Part of a small language model's weights: a variant of Adam for these matrices, 98M tokens.
Each number is 200 + 40 x the weight over its row's rms, rounded and kept within 0 to 999. Layers, rows and columns count from 0. The size before them is the row's rms in percent of the matrix's.

# layer 7 MLP down (transposed), 768x128, rms 0.0675, rows 82-136, columns 64-127
103,180,247,127,189,223,204,239,166,184,262,197,182,224,186,163,190,221,150,266,125,160,289,129,148,185,245,227,259,189,243,304,272,226,232,181,199,259,150,205,159,183,217,195,165,218,250,228,164,268,171,288,253,233,158,189,175,115,226,149,130,136,187,195,238
089,145,154,175,153,228,147,236,202,158,184,213,233,218,138,248,251,121,186,184,219,245,210,159,168,248,185,159,189,149,149,181,172,237,177,167,131,262,234,236,211,235,206,237,215,266,241,150,222,194,230,160,134,137,141,216,251,180,236,160,227,226,206,273,111
090,174,233,201,274,131,140,227,240,203,186,197,146,213,152,215,217,223,172,185,196,252,167,220,246,192,183,190,232,195,194,152,152,158,176,303,229,172,191,184,157,170,177,209,192,192,167,159,245,236,197,127,218,200,104,255,155,178,171,164,193,205,236,167,201
090,258,160,223,234,222,218,207,205,223,222,214,145,203,215,259,168,186,231,174,154,211,201,263,210,212,195,150,169,182,154,253,221,159,241,212,183,199,146,278,202,198,155,271,187,222,142,218,167,279,216,186,200,228,238,216,245,224,187,265,183,175,222,170,230
092,185,164,165,176,158,199,266,201,236,248,271,212,255,176,185,157,182,174,208,223,232,197,170,217,166,159,292,217,269,152,209,168,220,237,229,226,203,135,234,190,207,247,183,248,225,148,242,224,211,173,186,169,182,195,205,173,200,206,236,246,214,337,151,249
111,234,223,213,245,192,189,183,131,240,212,94,196,207,270,239,251,201,185,156,261,201,204,128,169,199,220,163,216,205,218,142,197,146,249,179,281,233,211,244,214,102,214,160,174,250,132,139,191,169,263,179,185,252,238,286,188,248,285,188,209,129,192,245,199
118,177,192,201,233,173,182,229,190,298,148,239,240,346,172,177,202,192,168,273,184,238,208,229,212,162,165,210,203,256,160,172,178,283,223,257,159,190,165,193,218,164,247,197,187,211,225,196,208,176,252,141,184,168,177,190,219,254,216,237,197,195,137,262,221
108,235,253,232,168,237,226,146,240,61,213,222,173,195,241,215,226,194,171,170,226,232,123,174,176,217,216,204,221,190,193,205,215,167,162,260,263,235,101,197,266,144,157,179,192,184,205,262,210,185,239,165,167,251,166,189,264,244,280,155,177,180,244,284,265
099,217,206,163,220,180,235,143,283,98,187,126,237,201,204,267,186,223,230,171,189,132,211,200,193,179,261,231,146,235,196,246,306,212,253,167,176,179,280,159,226,222,230,192,185,252,164,147,165,180,141,221,212,181,232,244,218,164,214,263,187,204,252,207,233
092,252,201,217,183,235,231,174,178,201,141,213,182,186,253,175,267,215,195,268,143,234,174,236,232,213,210,188,163,251,232,229,231,217,164,181,121,223,281,223,174,213,241,126,184,227,247,237,245,202,226,143,160,274,215,197,215,254,214,260,207,176,266,149,250
088,198,224,149,186,199,204,192,237,246,159,170,216,250,202,262,251,189,197,241,228,184,255,178,279,242,168,112,158,233,104,244,205,188,175,179,125,233,229,176,291,250,253,203,266,201,243,146,175,188,150,106,163,159,171,188,243,132,218,261,163,186,276,141,213
105,158,182,280,218,156,234,226,230,205,199,187,188,160,267,195,210,185,273,226,213,203,186,263,185,218,217,161,223,228,202,199,209,209,153,173,147,251,135,243,258,223,172,193,243,179,218,243,217,224,192,223,181,190,130,193,117,205,146,254,195,223,225,216,199
088,221,228,165,257,197,239,206,199,192,253,178,230,244,218,260,219,149,212,250,212,158,225,170,270,198,173,201,159,205,155,209,163,140,222,212,185,210,207,234,202,285,205,226,227,274,214,197,177,172,213,266,124,149,170,159,220,169,223,226,196,162,190,230,198
092,190,198,160,208,159,120,247,230,181,210,161,225,236,210,219,172,217,139,236,226,265,220,119,146,277,197,219,207,209,243,185,194,221,173,185,194,187,209,212,194,216,228,207,239,192,269,165,163,224,246,184,202,212,117,243,243,235,193,104,152,240,185,209,87
095,225,158,197,202,272,283,209,140,134,227,210,223,289,217,260,190,129,181,213,155,209,188,213,257,287,192,179,175,163,185,206,208,174,177,131,191,236,223,231,275,182,187,206,155,161,144,171,211,249,157,146,182,159,210,204,180,242,206,211,240,195,165,233,226
079,230,221,164,218,261,264,185,157,177,267,216,173,226,168,245,196,185,247,253,158,184,225,205,190,251,231,218,162,172,191,214,218,196,271,221,260,178,182,228,249,151,192,248,165,211,158,206,150,225,210,159,150,261,224,169,129,139,194,160,88,162,181,229,179
101,179,249,203,254,118,158,233,131,252,285,200,238,153,235,159,181,168,172,292,164,187,160,225,141,182,187,208,149,262,168,255,261,205,117,184,216,173,194,198,203,216,193,255,239,241,242,187,272,250,239,169,123,222,228,190,229,255,195,160,311,197,229,161,153
094,203,215,228,231,183,204,176,140,219,327,282,266,142,257,217,159,156,230,256,149,184,225,196,180,218,211,140,180,164,194,216,208,192,232,167,100,189,168,211,209,217,152,261,262,166,123,261,227,211,232,259,187,135,230,179,249,326,198,173,177,129,202,240,186
099,131,195,157,191,194,191,151,204,163,193,202,163,266,180,227,271,154,170,203,251,152,198,190,176,192,157,181,216,202,220,187,145,222,135,153,164,242,196,221,184,221,174,232,230,267,231,256,227,192,187,224,215,220,180,200,238,199,242,223,142,167,181,193,207
111,208,176,271,217,205,322,214,250,174,228,156,242,166,215,204,203,150,247,161,169,164,236,237,199,184,164,147,169,190,163,244,220,160,147,237,197,169,249,197,197,150,162,272,272,202,203,178,241,242,197,204,218,145,246,215,231,155,194,217,157,128,219,205,197
101,228,234,176,165,206,242,174,180,242,246,174,178,253,161,183,204,191,117,196,220,215,172,193,213,150,183,213,260,221,148,215,194,207,162,174,204,201,201,214,146,247,264,210,116,234,256,302,228,133,141,157,277,211,232,142,263,206,228,226,197,221,234,149,187
094,255,233,127,223,196,168,268,187,166,187,216,260,186,220,186,274,222,173,204,179,229,248,157,259,191,162,170,227,253,165,187,195,169,182,170,97,207,241,179,263,204,269,240,149,224,205,150,154,171,214,189,176,264,181,192,222,226,227,195,172,159,162,214,183
100,163,222,167,216,194,141,217,203,235,214,203,186,222,182,136,163,168,195,178,207,109,142,210,174,253,152,161,222,200,162,279,139,169,241,185,158,210,221,275,213,178,281,198,230,176,270,261,226,178,221,148,177,237,225,158,239,213,215,218,216,207,266,264,168
089,202,266,262,211,256,152,229,206,189,210,249,168,149,205,140,219,194,219,211,241,153,177,197,177,183,236,153,163,180,254,220,236,179,192,167,242,185,224,160,189,191,248,264,203,235,256,240,220,227,212,188,155,244,189,225,260,194,193,226,222,187,195,91,156
102,180,226,172,169,216,223,261,207,166,239,181,310,230,200,193,216,214,183,233,201,183,229,148,184,202,197,248,148,165,236,266,132,241,203,281,260,192,176,230,221,155,170,233,218,285,216,267,200,248,185,151,140,201,202,234,235,228,129,208,244,220,187,261,226
095,157,256,125,249,162,221,235,174,230,194,188,189,237,196,193,228,226,153,150,113,248,239,196,215,201,242,293,215,138,194,202,159,139,236,151,213,238,208,144,230,150,198,285,191,243,298,202,188,234,230,217,177,196,251,178,234,183,261,185,236,225,199,256,169
097,190,208,204,297,188,245,192,153,152,241,171,170,217,210,229,190,132,212,164,272,209,204,201,197,219,250,203,159,242,234,187,170,223,214,240,173,237,140,266,202,215,268,265,191,272,167,220,162,212,199,211,227,192,184,274,214,285,151,136,236,283,239,224,207
093,199,227,208,215,147,176,181,230,163,244,200,219,162,260,229,236,206,231,213,246,194,189,217,189,237,211,211,246,292,162,133,239,100,79,229,213,265,191,225,286,152,203,240,268,266,154,248,248,208,213,177,127,173,194,198,191,144,227,257,230,210,210,199,160
104,173,208,189,182,169,155,203,173,246,242,190,168,175,213,164,151,249,184,239,193,198,241,197,140,194,142,182,279,192,170,186,212,301,250,184,289,226,268,211,179,154,180,247,172,198,185,172,151,164,221,147,255,218,190,194,176,138,183,248,130,248,190,184,188
106,191,142,235,175,260,222,261,222,229,151,115,196,221,172,102,173,168,233,189,222,189,248,246,193,180,198,202,211,129,215,84,184,198,207,241,313,212,218,230,198,199,224,196,156,205,197,196,224,202,240,252,209,99,192,246,179,212,148,195,189,216,180,208,236
097,176,170,148,169,213,155,202,199,234,211,129,154,212,201,169,182,168,206,202,192,167,129,265,209,212,234,283,253,97,208,186,169,135,191,186,245,233,171,197,192,212,212,226,226,265,134,169,151,184,141,201,143,168,203,248,261,202,187,206,190,150,216,224,152
120,202,199,249,213,205,206,219,195,232,128,255,218,183,205,204,182,177,239,229,223,193,181,233,186,147,189,277,214,197,244,215,179,165,176,276,223,210,208,119,160,98,161,222,211,246,172,144,260,189,246,186,201,182,218,204,102,214,161,166,281,208,207,209,182
100,160,222,212,165,235,254,130,253,161,208,164,200,234,168,221,176,129,269,270,217,169,222,178,253,191,212,214,244,195,156,258,227,174,194,186,230,272,176,212,304,243,160,208,175,173,196,164,231,212,190,223,171,165,222,129,223,184,151,229,157,197,239,189,172
102,160,239,229,202,205,201,168,229,183,172,163,127,142,292,316,178,112,248,203,212,216,214,205,263,193,177,209,258,139,220,258,144,219,157,199,165,180,184,214,214,233,191,226,260,193,217,190,194,192,222,207,208,136,250,182,229,216,207,197,189,201,213,128,215
087,226,198,177,238,167,231,154,171,221,216,198,208,207,168,141,213,155,208,246,191,146,201,235,231,217,132,253,228,240,199,199,312,164,244,184,221,180,240,220,214,220,149,236,233,161,146,125,287,228,213,142,163,114,245,172,153,168,212,144,149,172,209,169,199
096,194,233,195,183,177,271,235,199,148,282,132,201,174,194,169,134,197,131,206,147,187,199,188,160,179,266,308,205,247,192,178,248,236,224,223,205,222,216,125,182,191,221,201,214,208,271,207,175,242,144,285,186,195,127,197,116,207,212,216,242,242,236,201,217
107,176,147,255,229,297,238,190,191,162,240,231,183,222,145,189,164,164,206,250,191,173,146,173,211,229,199,137,196,204,176,230,172,155,229,174,247,156,270,203,243,138,202,128,184,243,139,119,230,205,248,296,226,240,194,195,129,222,210,226,149,238,209,309,154
085,266,206,171,249,180,258,233,227,173,236,202,134,221,182,213,227,93,183,257,209,155,257,186,232,234,255,200,224,162,148,212,204,183,145,164,267,253,190,150,244,207,162,183,166,192,133,244,121,199,163,169,154,238,222,155,247,158,208,170,193,172,126,229,181
095,176,225,188,228,144,264,189,230,159,195,257,191,226,193,202,229,153,189,118,170,236,192,176,255,262,151,228,220,137,186,233,165,153,217,246,154,186,197,122,148,244,128,202,262,226,168,253,217,216,194,170,240,220,248,131,158,198,199,190,193,145,135,226,197
112,250,200,218,170,232,175,214,144,187,202,159,219,234,170,142,206,120,218,193,235,205,182,238,217,164,169,279,124,189,173,195,195,120,146,193,201,232,223,183,179,225,163,178,184,162,185,189,246,196,214,271,231,170,236,149,229,203,236,211,205,157,233,135,210
112,102,213,246,174,175,171,128,203,194,222,207,187,206,205,153,231,256,201,212,177,250,231,262,205,240,198,252,233,242,212,208,163,218,193,165,155,238,193,164,206,184,201,119,225,267,275,249,167,242,201,174,150,118,131,175,266,185,209,249,223,148,241,186,180
095,162,172,254,206,177,190,177,228,216,194,185,124,132,235,211,285,184,196,246,201,175,148,199,181,198,222,216,222,216,193,170,245,243,166,213,252,196,181,237,231,152,149,190,288,256,150,217,111,264,134,186,125,280,144,246,226,238,222,262,158,235,158,208,181
094,107,230,207,194,201,205,175,202,232,182,210,158,291,199,171,217,174,201,182,190,286,165,193,167,161,163,291,177,208,186,230,235,125,228,193,167,214,209,191,182,205,293,238,201,106,212,221,205,239,223,128,231,198,185,234,296,184,231,208,213,191,160,155,147
087,234,211,147,237,194,197,195,174,205,143,285,212,159,265,203,203,154,192,254,192,215,192,187,188,215,111,185,183,191,210,252,233,67,193,202,117,210,215,228,277,236,222,265,213,135,232,217,245,224,241,207,202,241,291,163,162,171,268,236,218,142,237,197,130
091,183,257,253,189,191,156,216,223,198,259,125,236,178,125,201,185,174,231,171,163,195,253,186,106,195,222,221,211,168,215,228,229,206,158,171,195,228,190,200,269,193,176,238,233,186,209,233,231,165,162,237,165,218,218,192,215,189,164,170,188,214,182,176,211
096,254,223,235,229,212,202,262,143,227,198,175,250,225,231,260,164,143,231,254,329,171,161,91,211,238,233,183,208,263,172,215,283,135,186,149,224,234,192,178,183,254,173,228,218,172,178,233,197,262,215,272,162,215,314,241,206,199,189,156,193,159,187,206,201
105,198,251,144,216,182,148,228,170,186,149,156,222,194,266,208,199,225,135,183,263,157,200,292,191,127,159,253,266,180,208,150,227,203,190,116,170,220,231,267,201,164,161,229,262,202,208,187,210,250,293,197,206,183,175,195,244,129,253,186,236,168,253,222,243
107,226,254,202,232,234,145,177,267,228,286,180,177,255,137,185,135,221,252,199,212,251,168,135,165,137,241,150,222,199,229,229,188,228,224,174,250,125,237,113,210,177,184,227,223,168,214,206,165,113,180,178,225,153,258,173,200,152,231,187,245,196,217,138,166
107,152,216,185,171,195,243,248,193,280,290,234,217,212,243,243,172,156,208,201,206,191,254,263,191,138,215,301,235,230,221,218,127,198,196,214,246,255,250,294,164,174,269,201,220,240,155,152,186,174,145,183,229,177,231,180,169,225,234,258,188,200,136,174,210
086,223,186,183,274,172,184,190,247,191,193,197,201,211,207,232,186,153,179,204,201,211,197,184,275,158,235,182,137,166,227,102,178,190,191,133,205,250,220,146,218,175,245,184,192,172,281,244,226,165,177,206,219,234,206,207,274,246,240,200,233,201,184,189,300
086,180,224,108,196,210,234,192,214,196,171,234,232,198,209,256,206,208,166,231,166,231,237,234,233,138,176,265,194,124,205,168,291,124,127,170,263,183,242,226,213,188,180,283,225,147,184,244,206,135,113,239,174,201,194,192,212,184,215,161,150,217,177,200,205
096,333,266,164,202,208,209,153,230,225,281,235,184,271,253,149,226,241,163,257,189,167,269,242,254,229,145,207,222,167,266,170,149,155,158,235,157,252,204,203,235,203,271,168,203,203,164,244,176,244,252,217,238,206,153,204,315,165,274,270,182,246,194,200,183
086,242,177,150,174,239,198,178,182,159,229,254,252,295,129,198,185,174,194,178,195,181,224,272,220,165,234,180,76,178,236,170,167,173,200,227,192,199,121,138,249,237,133,233,202,123,176,238,209,173,201,183,153,213,221,163,185,170,255,309,168,216,200,224,207
113,194,217,187,147,172,201,242,215,222,141,186,247,217,196,192,115,145,165,178,151,155,244,227,195,221,220,227,184,222,144,188,202,157,240,267,285,221,224,183,222,212,288,228,159,194,117,159,193,141,110,176,140,223,177,163,184,137,215,225,206,262,299,184,211
109,166,291,258,176,222,109,188,185,200,193,155,163,208,177,244,210,158,180,211,185,249,300,273,174,158,251,258,219,248,238,243,249,250,198,268,215,224,233,279,204,214,223,281,201,177,225,193,257,157,235,178,209,160,243,251,220,122,176,133,206,173,203,171,234
# layer 7 MLP up, 768x128, rms 0.0978, rows 83-136, columns 64-127
091,210,236,227,173,215,164,180,184,183,188,199,171,166,168,229,150,200,187,225,325,207,213,265,215,176,171,263,244,236,235,222,200,192,193,286,214,190,257,127,219,242,162,234,210,180,138,228,176,153,243,183,180,166,254,201,172,242,199,203,226,193,222,148,243
092,146,235,218,198,174,147,249,200,173,162,176,166,217,231,200,203,262,213,129,213,259,156,192,264,123,150,222,207,207,223,191,161,211,212,282,272,275,293,114,213,163,201,214,211,208,202,159,200,210,230,147,187,227,211,178,146,148,231,145,241,230,140,195,222
090,134,200,219,195,186,233,188,212,227,151,195,278,216,211,146,198,166,235,223,292,236,172,201,136,217,261,286,265,218,301,186,169,207,172,214,225,206,183,140,196,237,199,172,171,183,203,189,220,139,186,220,197,121,156,172,208,205,170,142,251,170,99,210,269
098,177,229,229,195,144,234,265,126,251,144,159,182,223,192,228,236,100,133,216,123,180,192,166,159,154,154,274,247,140,181,230,265,251,170,244,168,231,265,116,251,169,198,167,215,186,173,148,191,179,233,204,183,167,291,177,166,179,238,182,238,242,256,216,195
108,172,146,186,171,159,203,217,160,290,207,176,195,137,193,243,197,237,224,155,217,204,221,201,188,208,243,290,142,186,244,212,174,230,250,208,194,172,167,183,145,156,183,178,154,240,229,152,170,159,204,206,233,178,222,199,171,205,280,160,217,221,243,212,268
110,204,220,275,184,142,218,232,209,195,142,185,210,168,171,241,209,206,221,165,211,193,169,215,212,181,150,204,155,195,225,132,158,209,175,225,280,211,210,114,154,166,191,248,189,222,139,205,168,120,237,206,251,181,248,254,164,271,231,198,221,215,236,224,225
110,186,271,245,171,225,196,231,255,215,155,165,248,186,151,211,193,233,215,197,222,208,153,235,243,191,202,149,227,200,238,265,148,174,211,176,223,217,215,132,189,171,154,215,272,224,140,206,185,160,178,224,219,178,198,206,196,199,190,218,263,170,224,240,227
105,223,290,221,147,162,190,164,215,269,197,202,135,161,160,173,194,181,208,187,163,184,196,180,145,189,197,200,202,175,221,183,229,184,218,167,218,175,210,181,171,171,178,209,115,158,133,216,184,217,264,113,217,207,225,194,165,192,141,229,265,180,187,164,254
102,180,204,177,189,212,174,160,214,158,162,155,198,204,196,214,154,202,243,184,223,202,152,216,180,175,144,175,155,179,188,282,216,210,190,168,252,208,210,169,216,221,204,238,188,200,194,212,172,119,159,241,138,213,158,125,183,184,135,98,193,209,172,279,208
089,177,208,229,177,194,211,224,254,238,190,210,184,211,227,194,183,132,197,117,209,174,176,215,111,107,230,259,187,195,201,160,162,171,204,204,283,225,216,213,150,204,148,198,228,173,165,217,198,225,247,207,195,221,254,171,211,282,215,173,226,155,159,194,169
105,183,210,187,176,241,217,203,190,194,144,158,254,181,211,232,147,262,262,111,181,176,209,225,259,152,172,226,196,187,157,265,199,125,204,211,197,217,312,213,209,107,185,198,195,238,169,240,230,186,224,182,155,146,152,192,153,159,152,176,197,209,150,128,177
092,164,247,212,125,204,211,201,237,195,178,212,184,157,144,212,167,189,145,192,125,132,238,260,202,174,201,223,239,201,226,225,171,270,169,213,149,191,246,207,234,172,155,130,254,142,153,209,122,194,220,198,155,222,180,187,135,255,163,153,206,170,162,218,308
094,257,239,202,182,194,204,244,146,184,173,188,154,97,174,147,202,255,217,208,202,150,166,184,241,184,241,209,152,198,174,152,231,252,195,254,198,213,186,193,186,215,146,152,230,171,194,144,234,201,174,243,110,149,194,250,160,266,181,185,181,212,252,226,239
095,239,167,197,193,195,211,188,257,252,174,210,138,227,226,180,232,279,240,141,192,139,109,166,261,239,226,220,173,223,209,227,112,206,201,246,258,193,281,161,134,159,180,186,224,307,209,174,172,211,160,185,197,214,207,170,191,265,279,194,224,221,200,209,135
083,197,135,239,202,158,236,151,175,149,173,205,183,172,228,203,160,172,199,180,157,247,185,223,233,163,124,136,179,191,223,183,220,286,192,250,213,242,178,164,171,256,155,230,265,218,241,177,204,185,203,185,193,190,146,229,206,182,146,104,232,223,162,197,143
106,178,200,240,202,196,199,147,195,268,159,214,171,185,242,256,182,194,184,222,200,175,160,182,146,220,230,207,196,239,221,224,192,222,202,223,289,179,223,218,131,179,182,223,157,260,281,213,186,142,260,209,221,79,186,199,143,205,171,132,192,194,228,228,263
091,227,249,233,209,141,135,297,175,207,195,167,236,220,207,302,217,211,278,145,200,201,251,177,167,218,224,202,210,183,215,166,162,134,251,209,282,162,201,199,204,136,176,201,140,159,205,253,134,287,238,231,215,273,272,257,157,189,163,68,206,224,226,200,231
093,213,219,205,169,184,229,214,229,265,180,179,166,150,179,209,176,184,151,122,209,224,143,268,173,234,205,169,271,135,233,186,235,192,145,243,216,252,202,167,138,218,182,207,174,177,148,234,179,207,162,160,171,183,184,212,209,179,243,132,214,269,108,167,168
101,191,253,199,121,212,150,166,139,220,182,297,128,164,170,221,136,208,151,241,159,230,209,181,172,219,196,273,214,211,216,194,178,175,153,292,305,179,220,180,176,232,135,250,158,223,209,205,215,174,183,196,143,220,225,204,138,253,153,246,178,233,206,112,169
103,227,222,233,201,196,223,187,170,211,181,152,220,197,155,228,194,184,178,98,205,217,175,222,174,183,175,230,229,247,206,197,202,192,174,283,231,258,231,177,96,178,179,221,179,255,226,203,171,216,165,202,235,187,257,171,173,272,189,122,185,179,156,140,129
086,192,206,258,209,166,256,121,221,194,198,205,145,190,275,236,227,165,178,146,253,298,138,200,172,144,292,248,212,236,211,158,229,234,168,238,248,184,164,220,179,234,110,207,231,210,191,202,279,180,204,214,235,131,186,231,183,219,232,223,242,199,190,193,167
099,211,206,219,172,238,136,168,241,260,196,147,196,168,139,209,236,233,237,201,241,141,149,257,202,185,129,181,253,216,187,242,220,221,187,232,237,198,205,190,164,108,187,164,256,227,242,241,189,192,279,142,134,218,210,142,149,206,192,189,232,156,214,313,202
100,171,233,188,134,209,109,271,149,184,145,142,238,144,169,257,301,187,210,211,169,117,196,212,187,202,154,185,213,195,225,231,165,199,212,211,215,228,320,186,204,174,195,190,148,259,246,185,241,197,222,168,218,238,175,242,215,169,203,156,167,141,182,172,247
107,213,209,244,251,189,193,246,138,256,156,181,195,144,123,269,148,190,233,206,264,207,157,198,206,155,161,265,181,182,276,187,204,190,225,208,228,172,196,130,162,101,213,252,166,224,188,168,127,123,261,231,218,154,150,196,175,164,142,177,212,147,170,236,255
096,221,222,225,257,196,156,204,209,223,215,208,149,257,266,241,178,237,163,177,110,163,157,116,121,259,128,182,222,215,219,159,226,276,163,271,252,186,291,169,146,226,187,138,269,214,118,205,155,150,192,199,214,177,186,179,177,191,154,229,208,142,264,168,138
097,97,206,294,171,117,171,238,197,247,188,271,116,227,207,179,157,248,184,196,226,235,158,171,219,184,189,157,160,179,222,254,244,228,212,285,248,195,306,182,156,174,234,151,148,174,201,168,173,209,175,231,179,159,140,137,193,106,204,173,253,204,231,196,177
099,168,259,229,145,148,126,218,196,235,110,156,165,182,185,192,227,236,237,185,184,235,233,261,208,174,167,179,232,180,268,239,269,156,260,246,215,233,283,219,229,234,143,138,239,192,136,210,180,210,204,230,259,240,184,173,186,226,229,191,200,218,168,217,193
109,229,201,258,152,208,205,158,149,165,209,233,179,209,210,136,186,252,116,189,163,228,192,177,223,183,197,253,162,196,220,119,140,224,118,178,204,222,217,162,224,219,198,190,202,229,251,141,194,155,180,221,280,131,195,162,131,171,159,181,241,209,219,176,140
109,191,181,191,148,200,193,247,260,198,136,163,256,162,207,183,240,189,200,170,129,202,254,227,203,241,139,258,181,233,239,209,142,168,204,229,192,216,250,182,124,226,175,173,195,144,144,160,246,203,238,204,205,180,206,161,214,212,220,119,165,235,185,152,211
094,167,145,254,162,193,180,200,213,285,155,187,121,203,163,222,236,269,205,221,170,158,217,186,195,240,259,222,185,275,216,238,187,191,69,178,223,186,169,178,159,144,215,209,201,197,210,188,149,161,248,250,242,194,201,119,176,202,245,233,237,278,172,177,196
084,180,190,231,203,165,148,189,141,200,172,252,181,156,134,224,166,149,252,197,264,223,163,224,211,148,181,192,181,220,238,236,217,163,169,247,227,223,240,144,162,139,166,182,224,227,171,182,264,215,182,192,169,152,243,163,158,243,109,88,297,160,194,190,241
097,218,185,251,163,140,150,254,201,249,209,236,229,118,162,258,171,218,187,154,172,254,214,141,189,241,250,245,202,244,217,148,194,124,180,262,181,177,262,199,151,167,187,211,174,189,187,143,180,179,208,154,226,212,278,182,238,199,223,185,198,270,108,235,221
109,217,183,276,264,142,215,219,146,202,167,224,184,196,204,221,165,233,201,205,205,213,173,159,230,158,224,201,235,154,227,201,259,232,204,280,190,249,251,180,162,163,200,205,182,175,184,254,197,156,165,150,239,154,258,234,180,341,220,143,194,271,242,213,206
091,152,213,236,173,216,182,297,222,241,271,209,172,236,299,191,195,212,199,159,216,221,205,231,122,232,210,201,236,159,214,192,250,179,193,255,227,250,230,210,195,196,183,228,199,195,154,189,141,194,213,199,274,200,177,203,209,215,214,152,182,172,154,201,107
099,195,242,261,127,167,122,233,233,233,157,279,246,196,186,236,132,233,172,198,278,236,201,248,172,244,241,196,148,178,261,229,201,156,192,212,233,247,246,165,185,237,172,182,113,192,186,203,209,155,291,265,207,159,203,178,234,151,206,128,226,203,156,186,273
108,165,130,234,259,183,184,155,234,242,215,232,138,139,118,258,181,230,176,232,177,157,211,226,166,192,161,181,184,135,239,230,264,129,179,197,214,218,216,150,124,157,149,185,214,289,245,183,159,99,119,206,234,217,235,215,139,259,211,257,200,176,183,258,191
090,221,167,214,171,219,157,239,232,205,151,181,140,218,257,282,118,193,236,165,187,263,145,155,270,163,130,224,263,174,205,162,139,254,195,207,183,194,166,219,229,158,171,160,167,242,212,223,186,224,189,185,198,158,218,196,200,178,212,220,214,202,229,211,161
100,156,204,289,190,236,216,218,219,234,209,142,143,155,179,255,221,161,259,161,160,229,108,139,241,198,238,216,192,161,199,137,214,218,210,210,192,207,180,187,213,124,193,166,146,190,204,192,268,199,212,246,240,184,219,244,190,248,186,200,162,209,205,221,264
106,207,227,187,198,179,196,274,224,199,176,243,161,137,253,227,177,191,245,189,162,250,147,236,208,103,190,180,243,189,202,203,255,204,228,287,255,231,196,198,111,217,198,191,258,234,203,179,173,256,184,188,192,203,155,154,195,134,173,216,217,217,161,192,125
110,158,227,207,175,222,131,274,195,222,173,196,156,230,165,212,262,244,239,203,226,189,176,232,142,178,169,231,162,206,187,178,199,291,136,206,198,217,172,125,174,180,192,210,130,261,172,259,144,194,264,204,223,155,194,162,166,239,172,164,195,181,217,223,151
106,238,174,211,137,196,223,208,218,203,155,182,173,197,265,140,142,193,171,236,270,229,165,178,227,222,198,244,217,200,214,167,110,181,174,241,202,188,180,140,192,133,191,225,244,170,168,183,213,218,197,139,182,143,192,138,178,290,188,199,192,275,238,186,166
098,80,228,277,257,182,248,186,179,144,192,106,161,200,172,239,239,158,212,151,208,221,194,232,189,176,176,209,200,209,211,242,235,134,210,221,245,191,221,190,194,230,212,194,162,161,241,214,233,116,170,249,243,198,285,111,204,192,199,175,257,156,242,143,167
084,146,281,205,137,149,204,203,140,253,171,156,178,211,208,143,210,227,239,192,230,195,224,224,198,216,164,144,281,262,202,197,114,177,143,210,245,228,172,214,203,169,187,172,136,236,137,203,138,202,184,148,175,222,153,259,121,170,249,189,257,214,225,218,135
091,171,248,204,250,155,250,220,238,234,208,218,178,144,246,150,187,242,262,202,197,243,99,188,205,255,178,244,263,257,230,206,177,224,219,169,185,152,248,189,85,226,230,230,206,256,201,223,194,212,224,191,238,143,235,244,221,192,249,196,218,243,297,167,164
099,132,207,221,137,218,277,229,198,206,241,169,201,127,135,272,171,165,178,186,220,182,200,196,223,160,242,170,199,236,190,165,147,168,152,200,215,153,136,135,145,212,144,252,237,155,169,199,261,228,153,166,163,175,201,177,136,171,178,166,193,245,234,221,165
106,86,156,199,210,204,117,228,182,185,144,171,249,152,203,236,228,227,228,210,210,160,152,259,156,218,179,213,273,214,176,208,261,205,121,228,185,229,168,185,123,188,160,198,243,132,266,184,213,159,268,147,173,221,219,185,154,174,192,199,215,217,223,254,218
106,147,207,238,187,224,214,319,165,278,193,240,190,196,241,195,156,210,163,201,192,202,164,231,227,290,231,217,206,236,210,207,264,161,154,248,227,191,202,209,128,255,192,193,200,241,274,203,237,218,174,199,267,232,119,218,170,204,222,197,259,207,257,199,205
109,169,220,292,206,177,242,209,176,215,186,149,197,234,183,276,199,172,144,229,254,194,183,177,172,175,190,192,210,164,196,244,217,166,198,245,236,201,215,189,187,120,206,220,190,186,199,156,124,152,166,240,149,199,245,275,141,178,190,240,197,161,168,266,258
083,187,212,216,210,184,185,189,159,190,142,201,238,193,117,239,220,178,160,156,199,151,207,245,166,148,178,193,159,195,200,176,156,229,208,225,221,173,137,177,110,247,255,141,153,181,164,195,224,260,192,236,188,233,218,183,169,154,222,178,249,197,225,136,192
094,172,180,232,250,198,211,205,170,234,178,162,169,224,185,243,192,322,245,126,172,149,149,189,213,183,176,193,167,266,247,163,258,174,229,234,214,313,232,202,205,177,211,183,172,239,152,180,247,257,210,226,238,197,225,127,163,207,193,134,217,226,219,185,181
098,155,205,220,218,195,219,211,177,125,222,203,136,176,188,224,154,150,186,170,225,173,107,162,257,186,148,173,134,124,222,255,266,202,246,253,317,226,245,178,190,222,180,186,197,151,223,194,182,143,192,111,178,168,197,136,178,212,173,157,263,210,167,176,158
097,213,220,213,157,198,226,228,191,202,178,162,207,168,164,154,205,203,174,132,225,165,187,210,336,257,175,218,189,197,204,104,191,181,276,218,184,227,215,198,189,138,189,216,238,177,185,167,220,221,209,222,179,142,160,234,151,175,225,174,279,206,264,165,214
113,145,218,279,201,200,264,173,198,214,170,140,177,170,261,170,253,174,197,182,145,167,219,259,225,207,182,235,213,185,165,200,129,227,230,228,227,217,204,157,173,198,222,198,184,208,125,145,181,86,166,270,163,108,247,228,147,259,227,162,199,208,229,188,256
113,187,205,213,202,217,160,277,241,221,133,196,204,194,233,238,178,206,174,147,231,168,152,282,227,181,145,153,224,190,204,183,180,162,172,269,130,169,214,156,150,186,156,182,177,229,152,152,223,147,223,199,236,182,162,234,198,214,199,150,199,203,256,235,171